{"n_kv_head": 14, "head_dim": 64, "norm": "layernorm", "norm_place": "pre", "tie_embeddings": false, "init": "normal", "init_std_down": 0.000941, "beta1": 0.9, "lr_head": 0.00353, "grad_clip": 1.0, "warmup_steps": 200, "steps": 13837}
Each number is 50 + 15 x the weight over its row's rms, rounded and kept within 0 to 99. Layers, rows and columns count from 0. The size before them is the row's rms in percent of the matrix's.

# up: layer 3 MLP up, 7168x896, rms 0.0218, rows 2188-2218, columns 224-335
# down: layer 3 MLP down (transposed), 7168x896, rms 0.00823, rows 2188-2218, columns 224-335
up2188 104:52 05 36 56 79 38 34 60 18 58 48 52 50 67 70 45 43 73 78 46 27 31 28 84 65 35 33 43 19 36 47 56 53 53 44 50 73 59 47 41 23 63 47 48 53 32 40 75 38 46 49 48 78 16 40 25 17 64 60 42 45 48 54 46 39 74 58 26 63 33 32 56 30 43 48 32 33 32 57 18 21 36 60 54 48 73 54 51 49 66 45 52 40 41 74 41 50 52 68 59 48 88 59 72 70 37 79 64 55 47 27 53
down2188 109:51 44 46 76 58 52 43 22 44 43 53 19 69 43 94 45 58 40 55 60 37 58 64 45 28 77 44 75 44 61 34 63 39 67 59 68 29 12 33 45 71 56 55 50 48 63 26 44 04 40 39 43 65 47 56 58 51 64 13 48 50 59 65 34 50 71 23 35 73 37 41 70 50 30 32 67 32 07 41 42 70 82 79 30 23 45 46 48 33 51 23 65 38 49 77 31 29 59 51 42 71 54 16 47 33 39 71 11 67 57 46 53
up2189 118:39 46 60 36 44 13 32 51 49 42 52 76 47 55 41 57 62 39 41 34 32 57 52 52 26 57 51 86 59 45 43 75 37 51 59 61 67 59 48 58 71 39 50 56 51 30 59 51 36 36 65 43 62 41 52 42 69 55 47 44 30 49 63 40 72 30 51 41 39 32 45 31 25 59 57 47 61 61 58 66 36 58 53 51 85 48 52 57 43 48 55 52 67 33 89 58 25 49 47 57 60 73 36 59 59 19 65 55 59 53 54 69
down2189 122:65 38 36 30 60 56 60 49 45 51 38 54 60 64 60 49 39 56 45 75 50 62 64 42 39 49 51 49 44 61 37 50 42 33 43 80 39 59 41 36 67 61 68 41 48 49 16 54 57 33 37 68 39 39 51 48 32 52 56 65 47 49 42 45 32 51 37 62 33 49 30 71 43 37 38 64 38 45 48 80 36 56 48 53 28 56 44 46 55 29 40 49 47 56 40 34 35 52 46 29 41 26 58 69 49 58 48 41 00 46 61 53
up2190 147:20 45 65 47 45 64 37 51 92 44 32 39 46 51 80 08 63 65 40 50 50 59 59 58 33 74 82 53 71 51 55 61 70 52 61 54 32 43 60 15 44 61 58 43 51 04 32 34 52 74 60 61 58 32 57 56 41 56 26 81 56 29 41 29 57 71 73 56 66 49 54 58 39 68 62 33 58 53 40 53 55 67 54 54 64 54 65 25 44 63 46 37 63 45 45 51 50 19 35 36 61 67 22 52 58 44 63 42 39 48 51 65
down2190 134:59 46 63 74 64 45 33 50 70 73 45 49 75 49 74 42 65 48 53 36 47 40 44 50 40 63 44 40 29 40 60 77 48 54 46 51 50 42 47 42 56 58 87 43 49 35 66 62 43 99 75 46 71 46 37 51 52 34 54 83 63 52 59 52 40 33 24 43 62 58 91 39 59 39 36 53 77 53 56 53 44 54 58 47 37 49 17 67 73 49 49 46 42 63 71 79 51 57 44 43 78 71 73 78 29 38 69 47 57 16 63 46
up2191 093:66 80 53 62 55 41 60 12 50 94 38 49 40 54 32 62 55 51 49 44 54 61 61 73 34 60 47 46 57 41 48 54 62 22 50 33 56 49 59 31 51 44 59 58 47 42 69 68 37 46 54 48 89 50 44 67 50 30 47 54 47 40 82 48 60 80 42 68 28 42 83 35 50 53 48 57 50 55 60 22 39 53 34 50 44 25 56 51 23 63 43 53 58 43 44 63 53 70 40 44 55 37 50 60 45 54 50 37 74 53 45 33
down2191 091:51 61 65 40 74 44 68 48 66 06 15 44 69 43 58 31 64 26 65 52 51 36 39 54 55 59 73 58 48 51 21 88 29 82 35 75 42 50 48 61 65 39 51 57 62 57 53 12 36 37 37 76 49 53 63 67 66 61 55 55 62 31 64 54 47 53 26 56 65 66 35 26 55 38 60 32 61 76 13 68 54 60 42 75 29 44 66 70 56 53 40 40 74 54 72 41 40 49 55 37 64 68 57 72 64 41 48 43 36 35 39 27
up2192 083:54 28 67 20 54 79 54 31 24 39 41 49 49 35 58 06 47 39 55 68 69 34 32 72 61 52 81 59 50 69 53 62 80 58 78 59 47 43 43 49 44 43 57 58 31 45 57 48 52 48 60 61 23 26 66 26 40 68 56 64 60 24 49 57 52 69 46 70 44 46 59 28 70 52 41 45 50 40 45 98 42 50 57 35 74 46 46 50 43 39 59 46 41 64 68 40 45 26 24 50 70 44 52 68 73 33 52 69 20 47 60 51
down2192 082:21 47 54 55 51 57 35 64 81 52 36 55 40 67 51 84 48 63 25 56 74 44 75 38 35 71 31 33 62 76 44 41 51 47 44 48 26 55 36 46 59 67 45 25 63 52 51 62 40 83 48 50 77 65 62 59 56 24 77 40 24 55 59 46 45 56 69 23 71 74 44 49 23 59 64 65 53 41 46 43 47 49 46 48 21 57 52 45 74 44 59 27 46 56 57 36 75 60 79 35 38 54 57 46 33 61 50 32 68 55 27 54
up2193 100:49 56 34 40 53 52 40 62 37 56 38 34 44 54 69 66 61 76 31 57 44 60 39 36 59 34 31 16 68 36 85 76 56 44 40 52 55 69 54 37 34 52 47 43 52 18 64 70 58 63 27 49 38 65 79 64 54 46 44 46 49 57 38 40 53 31 53 47 21 37 57 50 42 18 48 38 75 29 58 69 30 50 12 49 43 32 39 68 73 69 22 44 40 46 62 79 34 77 43 43 77 60 44 82 35 72 85 51 49 43 89 39
down2193 101:45 25 70 58 29 64 40 29 56 45 71 55 65 44 38 39 54 26 64 50 42 15 49 75 38 76 65 68 46 68 26 36 17 74 31 74 55 59 40 80 30 51 45 49 50 52 46 38 43 31 65 39 88 41 19 19 53 18 46 73 61 49 60 69 36 66 63 57 37 63 49 28 57 71 61 37 20 37 66 36 55 51 81 61 65 30 44 43 25 24 58 36 57 34 42 53 45 36 59 74 30 40 46 29 47 33 31 39 56 49 45 33
up2194 115:36 58 59 50 60 57 68 58 49 64 42 56 62 28 38 17 57 41 13 66 71 30 31 70 50 65 46 43 99 31 48 57 34 65 56 66 68 71 71 64 49 39 49 43 76 54 39 60 56 52 55 53 44 69 50 40 39 64 49 31 51 31 25 43 50 34 46 38 56 32 54 73 50 39 38 48 62 38 48 52 86 51 70 65 36 42 55 74 36 55 89 50 38 49 54 67 62 26 37 64 56 58 88 40 26 56 44 30 38 61 23 38
down2194 115:65 59 42 60 66 24 15 58 60 49 71 65 63 60 46 65 59 77 88 59 38 82 54 22 48 41 54 47 47 80 57 61 83 67 51 49 54 41 43 41 51 64 44 51 58 33 38 58 54 40 56 38 79 19 68 46 38 30 68 53 43 49 55 52 82 49 78 34 29 63 56 53 58 54 61 30 12 61 52 48 53 64 52 41 67 30 38 46 53 44 39 79 51 46 61 60 30 75 62 67 44 54 42 68 57 37 26 67 60 53 59 45
up2195 093:44 57 45 30 79 29 34 53 37 77 51 38 40 63 44 56 72 51 66 27 60 82 37 59 64 35 38 40 45 14 28 44 31 69 47 55 56 71 56 17 12 54 72 32 51 27 41 66 58 59 60 52 48 40 11 28 58 48 57 70 46 58 61 60 34 28 65 36 19 58 67 73 52 75 58 41 58 51 60 71 64 46 54 46 44 40 23 37 51 45 65 53 58 81 32 55 60 49 54 46 40 31 32 42 53 32 62 27 32 41 60 25
down2195 094:31 26 46 33 52 41 44 59 54 46 54 57 60 46 57 43 50 72 26 79 43 37 31 48 72 39 56 64 61 65 36 42 31 74 64 63 50 23 76 52 71 52 40 50 53 53 47 46 26 48 47 26 45 28 34 62 29 50 47 52 54 37 37 51 84 44 42 46 84 50 64 42 43 42 35 42 69 36 71 32 47 53 60 29 63 62 63 52 41 43 59 44 35 69 53 51 32 63 62 62 48 46 79 36 39 53 50 47 74 60 03 30
up2196 115:45 55 63 42 28 82 44 47 31 81 38 34 62 51 49 23 37 41 40 68 47 56 44 66 71 51 66 57 50 14 59 60 64 53 40 47 59 53 26 34 47 24 55 36 43 44 39 46 55 37 58 55 39 54 28 55 67 56 53 32 45 69 43 44 41 54 32 71 45 52 42 22 37 76 31 31 63 67 21 42 42 34 62 46 33 50 53 73 61 45 30 50 51 71 46 36 60 50 24 38 66 53 31 57 44 44 60 48 25 26 43 39
down2196 120:23 46 42 27 46 41 75 64 64 44 28 52 65 57 36 26 25 41 59 67 52 51 51 59 57 47 26 66 74 44 63 59 44 81 66 43 49 85 25 55 54 42 21 54 39 27 58 27 26 13 43 63 67 48 52 52 48 80 46 30 45 40 88 51 70 31 62 67 41 53 27 48 27 47 59 29 65 69 62 82 54 63 57 66 47 32 37 61 47 09 59 36 69 61 40 52 63 40 50 38 30 28 74 59 61 66 33 36 50 52 48 34
up2197 107:31 24 34 51 53 29 76 36 35 57 74 74 51 37 64 49 30 76 53 42 61 49 60 58 60 34 60 52 51 36 72 49 68 32 61 34 58 42 30 55 66 26 50 67 37 53 62 63 54 54 22 60 49 53 39 38 38 25 41 41 24 68 43 56 49 64 65 81 65 10 47 31 37 44 83 50 23 70 55 35 53 44 68 88 49 50 43 41 46 48 52 54 39 41 61 61 61 52 34 41 51 70 64 60 48 39 53 39 37 58 29 26
down2197 109:79 45 63 52 38 63 32 62 62 34 44 46 53 45 62 33 53 63 30 61 42 67 53 30 70 62 74 46 70 48 54 43 60 34 30 66 60 94 39 58 79 46 64 46 40 56 45 67 39 46 63 35 63 50 57 56 53 40 72 59 73 69 43 60 55 48 34 58 38 43 47 66 40 35 95 47 67 48 41 31 43 56 41 29 53 70 73 36 43 41 77 46 69 43 43 55 39 73 74 44 59 36 51 75 49 75 36 52 62 24 38 25
up2198 076:42 60 54 30 52 67 64 55 31 55 55 54 21 71 79 36 49 57 55 57 38 51 61 62 54 70 46 78 60 66 31 55 44 60 57 78 71 59 88 73 54 46 51 48 60 45 53 27 16 53 44 74 82 63 65 53 57 37 65 64 59 41 65 71 53 43 31 60 38 33 53 51 60 45 43 52 70 19 40 46 51 48 23 43 30 43 41 45 59 60 32 50 34 32 55 57 34 50 53 26 30 55 23 40 64 33 74 16 59 30 96 40
down2198 072:49 49 52 63 60 50 50 40 67 55 46 50 75 45 40 71 64 59 61 56 53 73 21 46 64 00 53 07 29 49 62 61 63 40 54 16 29 25 22 31 71 42 53 35 58 58 50 77 86 33 54 30 35 49 36 59 62 41 34 29 23 64 37 31 46 70 38 39 66 51 48 62 35 67 37 53 41 72 71 65 32 48 36 58 47 54 64 51 58 21 42 72 59 73 39 58 68 50 32 51 53 31 66 76 27 62 24 86 28 86 00 60
up2199 105:58 23 66 60 16 52 45 82 43 58 55 33 54 38 41 51 35 29 50 29 71 40 41 48 60 51 53 64 69 43 47 19 21 31 52 79 36 51 63 53 35 52 58 54 49 33 24 39 67 58 47 43 62 75 57 83 34 50 42 58 78 70 76 65 36 33 27 68 64 71 73 33 35 63 32 44 69 28 44 67 49 56 37 51 56 49 49 65 52 29 13 49 70 70 47 51 27 57 66 54 48 65 55 57 63 46 60 41 42 63 51 48
down2199 107:35 52 50 73 66 42 40 37 60 62 35 43 45 46 63 37 59 19 56 42 24 68 56 24 54 61 40 60 46 38 63 81 58 50 52 59 49 56 43 47 55 72 33 54 55 58 61 71 49 44 30 56 41 27 50 69 80 58 34 48 43 09 32 18 68 49 55 69 33 49 36 30 51 29 28 47 76 53 45 31 67 65 43 34 78 55 42 33 44 69 82 56 76 59 51 18 63 47 60 78 71 60 60 53 50 47 78 42 68 20 69 68
up2200 099:75 31 55 20 59 44 30 52 36 53 49 65 35 42 59 63 61 27 44 46 77 23 36 04 54 30 47 56 51 88 47 74 59 59 58 60 47 51 51 54 61 57 23 32 61 23 58 30 63 63 63 85 55 52 37 79 43 60 51 48 26 45 40 45 30 37 57 67 37 55 23 58 69 64 70 53 52 64 68 68 39 40 69 60 33 65 49 93 59 63 45 67 54 59 48 34 58 35 50 32 59 57 47 46 33 60 56 22 38 33 44 83
down2200 096:60 74 28 64 51 56 61 59 64 47 40 42 38 66 48 47 39 43 42 32 32 45 71 56 31 53 65 41 52 65 44 39 45 60 43 61 71 64 56 55 61 33 64 34 78 43 66 45 52 61 70 44 49 50 42 35 44 38 81 35 70 15 53 73 62 42 40 41 31 57 54 52 71 48 41 65 62 28 78 55 38 46 53 29 50 34 49 20 40 57 62 49 56 45 78 58 66 63 62 49 65 57 38 37 55 33 60 53 36 36 42 39
up2201 099:42 50 68 53 81 67 50 46 63 49 22 41 51 36 69 44 51 65 60 62 43 56 40 65 39 50 56 55 50 48 44 47 33 63 54 62 26 46 43 14 51 45 66 30 71 61 40 68 40 67 72 22 54 53 38 54 71 64 24 37 68 48 63 45 50 48 47 43 75 55 70 37 39 52 48 42 42 77 62 34 40 59 62 34 41 48 52 64 29 54 52 54 40 71 63 32 42 71 56 42 46 56 67 56 53 67 74 03 62 36 71 47
down2201 097:59 47 41 74 34 45 64 54 28 62 70 31 43 50 42 56 38 51 15 29 53 46 64 61 45 45 49 54 66 57 33 44 57 57 72 37 70 36 54 45 60 45 49 79 32 55 43 32 55 18 38 91 19 71 44 29 35 70 63 49 26 59 16 37 43 38 56 51 32 72 40 60 70 48 66 40 63 47 42 50 42 60 38 34 69 87 58 30 57 53 50 62 48 38 53 45 43 50 37 63 14 66 32 34 48 56 30 55 39 65 80 26
up2202 101:64 48 69 41 47 41 66 36 42 26 36 49 30 31 62 58 53 47 38 39 45 50 52 35 30 51 67 38 72 51 26 81 15 39 30 56 53 61 61 47 33 64 56 39 40 67 26 64 54 54 39 67 37 66 35 95 62 51 59 66 54 48 32 35 57 57 50 56 51 43 85 68 47 39 82 42 38 62 56 59 42 61 57 41 49 57 51 38 38 72 48 32 67 58 49 45 41 25 54 60 39 53 37 58 44 55 62 51 55 37 33 62
down2202 101:57 61 75 53 17 27 49 31 49 48 64 29 47 82 46 41 31 48 55 32 61 50 58 36 48 70 56 63 28 57 31 46 40 54 42 41 60 62 62 63 56 38 53 50 51 56 53 65 55 44 70 58 57 58 56 61 21 60 46 74 45 47 47 39 71 65 43 41 34 48 52 19 40 22 74 43 66 72 26 40 33 24 42 63 34 56 53 48 47 54 43 64 58 32 77 49 58 40 41 66 35 27 38 48 31 56 25 62 43 46 57 30
up2203 065:66 49 26 28 60 70 40 72 29 40 78 31 66 54 38 45 12 67 40 57 63 57 76 69 75 49 37 46 81 80 90 42 49 26 67 80 46 57 35 29 35 40 35 42 28 37 27 39 28 66 36 41 63 55 38 49 59 39 31 68 57 77 77 46 74 31 41 58 50 64 44 67 65 38 28 57 73 30 59 65 34 62 45 38 47 30 24 40 56 73 45 54 32 33 57 63 41 79 52 34 68 52 72 63 30 37 56 47 49 66 53 64
down2203 059:63 46 53 65 28 70 50 44 56 52 15 64 54 50 35 44 67 35 43 52 35 30 32 41 38 46 49 63 30 38 35 47 46 65 52 35 47 45 59 71 56 59 68 69 52 41 60 43 69 25 67 60 48 55 41 43 39 66 67 64 49 53 41 55 39 78 66 44 55 32 50 41 33 60 46 50 42 74 60 69 61 45 41 60 47 52 64 57 52 71 75 49 69 72 32 47 69 33 49 51 60 63 37 47 71 67 34 52 68 37 41 25
up2204 120:59 50 42 48 68 44 38 45 43 31 95 53 53 34 22 35 39 44 72 69 28 65 56 55 45 51 52 69 31 53 44 46 34 50 51 40 48 63 48 61 45 47 59 43 57 57 58 49 58 51 54 43 62 56 52 71 44 43 64 83 65 33 36 58 51 45 61 50 62 61 78 56 60 64 58 63 58 35 55 36 41 31 52 30 54 23 44 67 41 45 42 47 49 16 52 57 76 65 44 31 49 48 56 45 65 38 29 68 32 58 39 44
down2204 115:37 47 55 63 46 40 19 11 65 90 56 25 61 63 56 52 76 51 68 24 48 70 10 50 71 38 47 66 62 55 58 79 33 66 72 38 70 38 86 54 39 50 41 14 74 67 57 51 50 48 54 63 55 42 71 79 51 44 51 52 28 57 35 54 57 89 59 58 08 45 66 49 40 48 45 40 41 47 62 36 37 32 48 58 50 52 41 26 46 39 21 37 54 60 36 52 52 65 37 61 42 62 42 63 56 40 51 30 48 35 41 46
up2205 125:70 51 77 39 21 32 61 60 59 44 57 57 68 43 64 38 76 82 54 64 56 43 35 62 53 31 73 63 57 51 37 54 28 49 44 47 59 86 68 55 46 33 38 31 26 32 50 22 46 69 55 55 54 36 20 46 58 24 56 36 21 96 54 39 43 50 52 37 63 57 50 36 62 55 61 29 79 45 31 65 56 54 64 31 44 44 58 60 52 66 66 47 33 48 71 34 51 70 44 46 81 82 25 41 43 32 57 66 58 42 57 61
down2205 128:50 43 48 41 52 43 28 48 41 35 61 65 40 27 28 60 25 34 32 44 48 40 25 49 60 54 51 28 53 81 66 23 57 46 65 32 36 47 87 70 33 81 34 58 53 57 50 72 59 57 42 77 60 51 49 89 62 33 49 57 36 39 43 68 60 60 41 61 15 75 49 85 45 45 83 60 51 67 50 41 37 12 59 40 66 42 47 32 50 49 41 29 68 62 42 48 41 27 40 55 25 58 57 34 55 70 77 62 59 63 40 49
up2206 059:60 34 50 44 54 35 50 42 22 57 54 84 49 33 69 35 47 67 41 61 47 35 33 39 78 39 22 53 79 11 42 43 45 48 64 35 64 52 37 39 00 45 39 30 54 73 59 53 62 39 64 57 56 42 42 63 48 36 43 56 72 35 78 51 47 32 50 52 36 39 65 17 33 35 44 48 38 56 66 58 39 33 59 51 52 48 21 66 45 24 41 41 66 72 46 58 27 45 47 36 32 41 40 73 38 45 49 43 68 49 50 29
down2206 057:66 67 47 69 40 66 62 46 79 54 68 22 40 67 46 68 59 50 81 35 36 65 60 35 29 35 85 50 56 71 67 24 32 61 60 55 40 32 59 49 81 44 55 67 46 22 42 38 59 65 33 59 55 43 62 44 52 59 32 66 20 35 16 44 46 49 74 51 73 67 35 79 65 55 61 47 64 46 40 31 69 37 36 50 44 52 49 55 31 75 58 62 37 11 48 39 87 66 61 64 58 75 41 17 65 48 41 47 49 57 46 56
up2207 109:45 59 47 69 48 53 59 43 42 42 81 47 47 58 74 80 46 29 69 25 70 41 60 64 78 58 59 35 40 62 23 49 34 46 53 37 29 56 49 62 49 55 51 65 51 62 42 52 64 32 59 61 47 51 49 49 56 47 66 68 66 63 42 34 53 76 57 41 38 51 52 32 44 35 41 43 66 43 36 48 10 93 46 62 26 64 52 33 43 42 44 49 71 56 44 49 61 35 45 33 38 41 49 42 21 60 55 51 56 62 30 21
down2207 109:47 40 76 39 55 31 53 44 43 71 62 68 47 73 45 38 62 61 59 51 37 36 63 43 37 55 39 56 67 85 67 63 42 45 71 55 50 40 47 47 42 38 17 55 50 35 44 61 17 65 60 49 60 60 54 48 76 50 42 20 55 47 70 58 34 45 52 56 60 37 34 64 61 42 58 73 39 55 55 53 51 33 44 41 47 66 39 65 61 64 57 35 22 54 44 48 71 57 61 38 70 52 26 62 70 53 47 31 62 55 50 58
up2208 085:65 77 26 49 44 71 55 42 56 46 51 62 33 74 67 53 30 52 31 59 85 43 60 50 38 54 36 48 50 34 53 45 65 40 38 60 48 55 44 61 67 51 60 56 61 39 33 61 54 30 65 48 40 51 61 53 27 61 40 59 72 45 37 25 53 35 43 61 66 32 44 50 44 27 52 57 55 51 80 68 56 34 58 30 13 61 35 53 49 72 72 42 48 45 69 55 52 67 37 50 43 48 66 82 43 81 40 80 61 56 56 53
down2208 088:30 25 51 65 47 54 57 62 40 45 47 29 43 44 70 52 88 50 82 43 27 85 38 50 70 48 44 40 34 62 29 65 56 64 61 57 60 51 38 62 47 47 41 51 50 63 45 47 18 22 50 37 60 21 40 50 61 80 48 50 28 48 58 79 48 52 53 50 46 64 66 66 58 59 52 36 53 63 41 27 32 78 26 51 31 36 93 47 76 56 57 32 56 43 46 66 30 37 50 48 57 75 70 25 69 30 54 56 56 41 53 48
up2209 111:42 62 57 63 59 45 59 51 56 47 72 46 47 82 81 39 36 26 74 37 72 52 77 20 60 52 55 58 65 55 41 36 22 29 50 32 65 57 34 79 48 47 48 26 53 58 48 27 58 65 40 43 59 67 69 33 55 60 29 30 24 35 30 54 72 48 37 61 44 37 58 39 31 18 50 39 56 27 41 35 50 20 48 44 63 46 24 73 55 47 36 70 44 42 47 38 53 52 45 80 43 60 50 26 41 61 48 52 43 59 50 52
down2209 102:58 47 75 42 67 67 50 64 49 73 44 36 56 50 28 43 76 74 41 27 36 47 27 43 46 50 35 40 25 67 59 59 46 66 75 43 36 40 69 25 74 47 62 50 48 73 50 59 42 45 61 48 39 57 79 58 63 49 51 72 50 43 73 38 26 46 46 62 67 43 36 31 47 50 52 65 58 75 60 19 65 50 68 98 16 38 49 41 42 54 37 65 66 52 80 36 51 50 45 51 32 46 45 80 43 43 59 59 51 38 22 43
up2210 094:47 53 29 32 46 39 34 58 44 27 48 58 61 41 56 36 10 45 46 19 57 42 67 63 67 35 60 38 60 40 57 61 50 41 31 49 47 30 60 38 66 70 05 42 52 79 53 37 56 42 41 66 72 42 73 46 47 63 39 53 74 58 57 67 59 58 35 40 37 29 53 56 42 62 69 45 57 54 48 57 53 59 61 80 57 63 43 45 33 70 60 40 50 26 66 68 56 21 57 57 36 50 66 25 73 50 58 83 45 51 59 63
down2210 097:87 55 71 36 50 39 76 59 65 72 61 48 47 33 56 59 60 57 38 72 43 52 29 20 53 29 34 66 46 22 31 38 72 65 59 50 37 48 33 53 41 81 68 54 42 62 74 47 45 46 80 57 17 51 47 52 41 25 55 51 46 90 39 56 41 51 29 63 49 69 15 25 38 50 25 51 66 61 27 37 35 33 55 31 47 39 70 37 50 50 69 24 47 66 15 83 61 60 19 39 63 33 50 42 21 58 46 19 45 43 15 48
up2211 126:43 43 54 31 46 38 61 40 44 46 77 53 38 52 58 42 34 36 58 55 69 64 51 43 57 61 70 32 57 34 52 51 39 42 78 39 52 96 64 58 68 34 42 28 65 41 77 54 62 45 63 70 41 37 34 47 39 34 59 45 55 53 82 69 56 63 80 54 39 86 57 18 69 42 24 43 63 83 52 37 29 43 87 47 60 42 25 32 68 35 41 36 61 76 46 25 59 57 63 42 52 36 52 39 57 54 61 24 43 57 63 31
down2211 128:73 39 42 66 61 65 59 69 58 58 42 69 50 59 42 73 70 63 38 46 33 47 51 51 33 28 45 78 67 42 37 41 61 53 39 31 48 34 40 41 59 58 61 66 45 16 34 40 48 19 42 13 52 48 31 36 40 56 53 37 62 62 21 38 30 49 50 30 44 37 36 65 35 56 87 27 63 57 42 17 84 57 31 90 51 63 69 66 55 79 72 71 69 29 55 60 58 53 49 52 72 40 46 52 34 31 59 70 37 42 14 33
up2212 110:58 26 64 39 49 55 69 48 49 52 49 28 72 28 68 66 47 43 30 49 26 47 69 74 64 68 63 29 57 43 27 71 50 37 48 45 62 71 81 50 18 54 63 52 29 50 30 49 43 37 68 56 37 49 35 28 44 40 42 62 28 36 81 47 33 55 71 69 60 44 37 36 62 62 52 25 72 68 63 41 48 33 48 44 25 78 53 54 44 47 64 40 45 71 46 33 33 51 38 59 42 47 71 74 59 45 41 47 54 28 55 53
down2212 115:42 70 47 55 57 57 42 64 38 35 30 63 35 41 57 27 51 74 50 61 68 70 51 24 44 46 75 47 37 69 72 52 53 32 27 71 46 31 25 73 34 34 49 37 74 54 85 50 47 34 45 38 44 71 47 38 71 57 66 38 60 56 69 59 56 39 71 60 39 75 46 73 85 71 49 94 36 46 16 28 55 33 34 54 49 34 63 46 54 49 49 58 55 31 35 59 62 39 35 51 53 56 30 82 58 43 76 47 52 43 68 62
up2213 112:70 62 41 57 51 47 71 28 36 42 58 50 57 33 27 79 62 62 49 40 35 45 37 30 74 42 52 70 30 37 48 86 23 43 41 49 44 47 60 37 28 54 58 48 46 48 56 11 46 71 47 71 44 51 71 53 55 06 36 45 77 35 49 61 63 52 62 47 49 64 61 39 45 32 39 31 33 46 52 56 48 24 43 41 38 39 27 50 33 79 43 70 67 21 37 34 27 54 27 23 59 47 58 65 50 38 32 51 69 60 51 54
down2213 113:46 54 28 42 58 38 61 50 55 60 38 51 17 47 33 42 38 48 21 83 41 56 46 73 35 24 51 23 68 42 82 40 45 25 49 26 49 33 31 51 52 38 18 51 55 63 41 72 56 31 46 48 58 63 40 53 48 47 45 66 04 59 56 27 51 42 35 54 40 53 43 58 54 38 73 43 45 64 40 79 52 70 52 66 57 50 52 33 72 33 72 66 52 51 87 42 21 35 47 59 60 57 58 42 54 67 48 66 44 34 56 46
up2214 111:37 38 76 69 54 39 42 35 40 48 73 48 60 22 68 38 51 37 74 60 89 72 53 25 44 58 43 49 36 40 49 67 43 35 37 60 50 58 35 70 59 49 55 51 61 53 41 34 64 79 40 36 62 59 55 44 43 40 42 48 61 24 58 50 64 44 49 68 34 55 60 36 44 35 59 31 54 51 43 45 68 43 60 71 27 49 44 48 48 58 51 23 44 29 55 33 40 85 59 35 54 50 50 56 55 35 51 66 30 39 27 39
down2214 107:29 52 32 48 52 46 38 30 53 54 42 59 41 71 27 57 47 56 04 43 67 71 54 56 41 64 52 50 62 42 58 28 59 68 25 61 48 50 72 24 44 57 58 35 81 38 66 34 63 16 53 48 82 67 43 48 59 53 58 79 46 43 64 61 56 42 36 41 62 56 28 30 35 60 58 87 66 38 32 46 54 32 45 28 56 82 57 28 55 47 48 47 68 68 63 42 55 39 59 42 47 55 58 54 67 41 49 18 59 31 54 59
up2215 074:40 67 40 74 71 65 39 33 72 41 45 61 50 72 53 58 35 78 89 55 34 61 49 38 54 40 28 47 37 78 21 47 38 58 44 42 50 83 41 71 49 41 40 42 57 64 78 40 66 50 48 40 58 51 05 36 47 29 51 68 61 42 39 55 69 53 44 49 31 41 49 45 83 60 50 50 56 50 50 51 31 14 53 46 62 29 46 53 47 59 73 49 76 64 93 66 72 53 21 53 32 56 37 63 45 47 78 38 46 42 61 60
down2215 071:80 58 71 29 43 69 59 86 48 77 52 42 24 55 41 27 48 40 46 49 51 40 49 48 53 60 53 41 59 48 65 48 68 54 59 69 69 41 53 40 46 58 52 48 69 35 38 59 49 23 79 58 48 42 73 64 48 65 60 43 29 60 55 24 46 44 52 47 46 33 51 54 70 35 50 60 45 43 46 62 67 70 44 67 36 61 31 48 40 65 09 53 43 60 04 50 41 31 75 34 72 69 47 44 64 44 34 32 71 49 34 28
up2216 121:50 56 34 45 43 60 55 31 29 75 49 66 38 47 65 21 72 55 20 62 33 43 56 33 57 68 39 50 62 47 56 34 47 49 57 71 46 42 52 57 43 59 45 55 74 55 68 66 38 65 28 32 58 66 61 59 71 47 63 25 60 47 80 69 35 61 44 36 55 42 34 34 25 64 28 41 75 64 67 67 60 40 56 51 46 62 58 41 74 40 60 35 64 44 37 23 50 46 46 62 79 37 41 55 34 63 58 28 40 64 60 48
down2216 117:39 51 63 74 43 38 62 47 26 42 47 68 52 34 55 39 40 48 49 34 69 34 40 57 32 39 77 45 49 57 15 35 53 34 61 27 39 63 55 69 46 55 28 30 56 57 71 42 40 41 55 36 50 29 47 54 46 42 40 58 30 60 39 65 29 79 28 65 48 75 44 40 34 49 45 49 47 52 44 44 48 59 76 35 49 18 47 49 57 63 45 54 35 56 69 77 48 40 82 45 56 61 37 36 54 54 37 46 64 65 44 73
up2217 110:56 25 60 63 11 03 52 50 19 55 57 57 34 49 54 66 48 73 41 53 50 44 35 56 43 44 60 43 42 59 55 32 48 59 45 71 31 44 18 40 52 32 23 48 64 34 75 66 22 50 39 65 49 58 41 06 45 33 52 30 58 49 75 52 61 41 41 40 66 33 36 32 33 41 64 59 57 57 38 32 71 56 51 52 39 42 38 32 37 57 53 42 46 37 59 83 26 48 39 60 47 36 43 51 48 49 58 55 63 30 40 44
down2217 110:43 57 48 36 81 75 49 66 53 57 45 47 72 62 56 70 38 42 71 55 31 62 46 45 60 44 53 55 58 56 63 36 40 46 43 63 60 47 57 40 56 66 63 57 40 63 31 33 80 38 54 68 27 70 70 65 50 63 37 61 43 58 31 61 35 60 60 38 43 16 49 71 57 53 33 51 58 47 58 71 26 55 49 60 44 48 63 65 45 26 48 57 58 77 48 27 50 69 49 55 34 57 78 70 42 53 48 63 33 68 48 44
up2218 106:65 55 51 61 43 62 50 39 86 37 90 57 59 30 55 32 48 65 42 70 51 47 56 43 42 21 43 61 62 69 84 26 42 42 36 66 31 42 54 54 54 80 66 56 57 48 85 29 55 58 82 51 41 32 80 45 27 67 32 37 53 47 19 61 49 58 62 34 64 67 63 51 57 35 36 43 68 27 54 41 71 61 37 32 57 29 39 32 55 71 57 87 43 31 39 37 37 18 42 43 59 43 52 25 54 64 68 22 54 47 30 48
down2218 111:38 40 34 61 58 47 59 41 51 64 74 49 62 45 57 38 47 30 76 58 10 42 50 37 38 62 41 49 61 50 65 64 52 34 69 38 67 45 53 46 68 44 46 22 44 45 73 55 77 50 55 69 59 44 51 42 50 36 68 42 53 52 54 61 39 34 51 55 61 41 41 39 55 38 49 55 25 33 77 33 32 47 66 44 26 50 42 80 28 25 18 49 44 52 48 40 71 33 48 53 53 30 78 55 45 30 55 43 53 50 51 52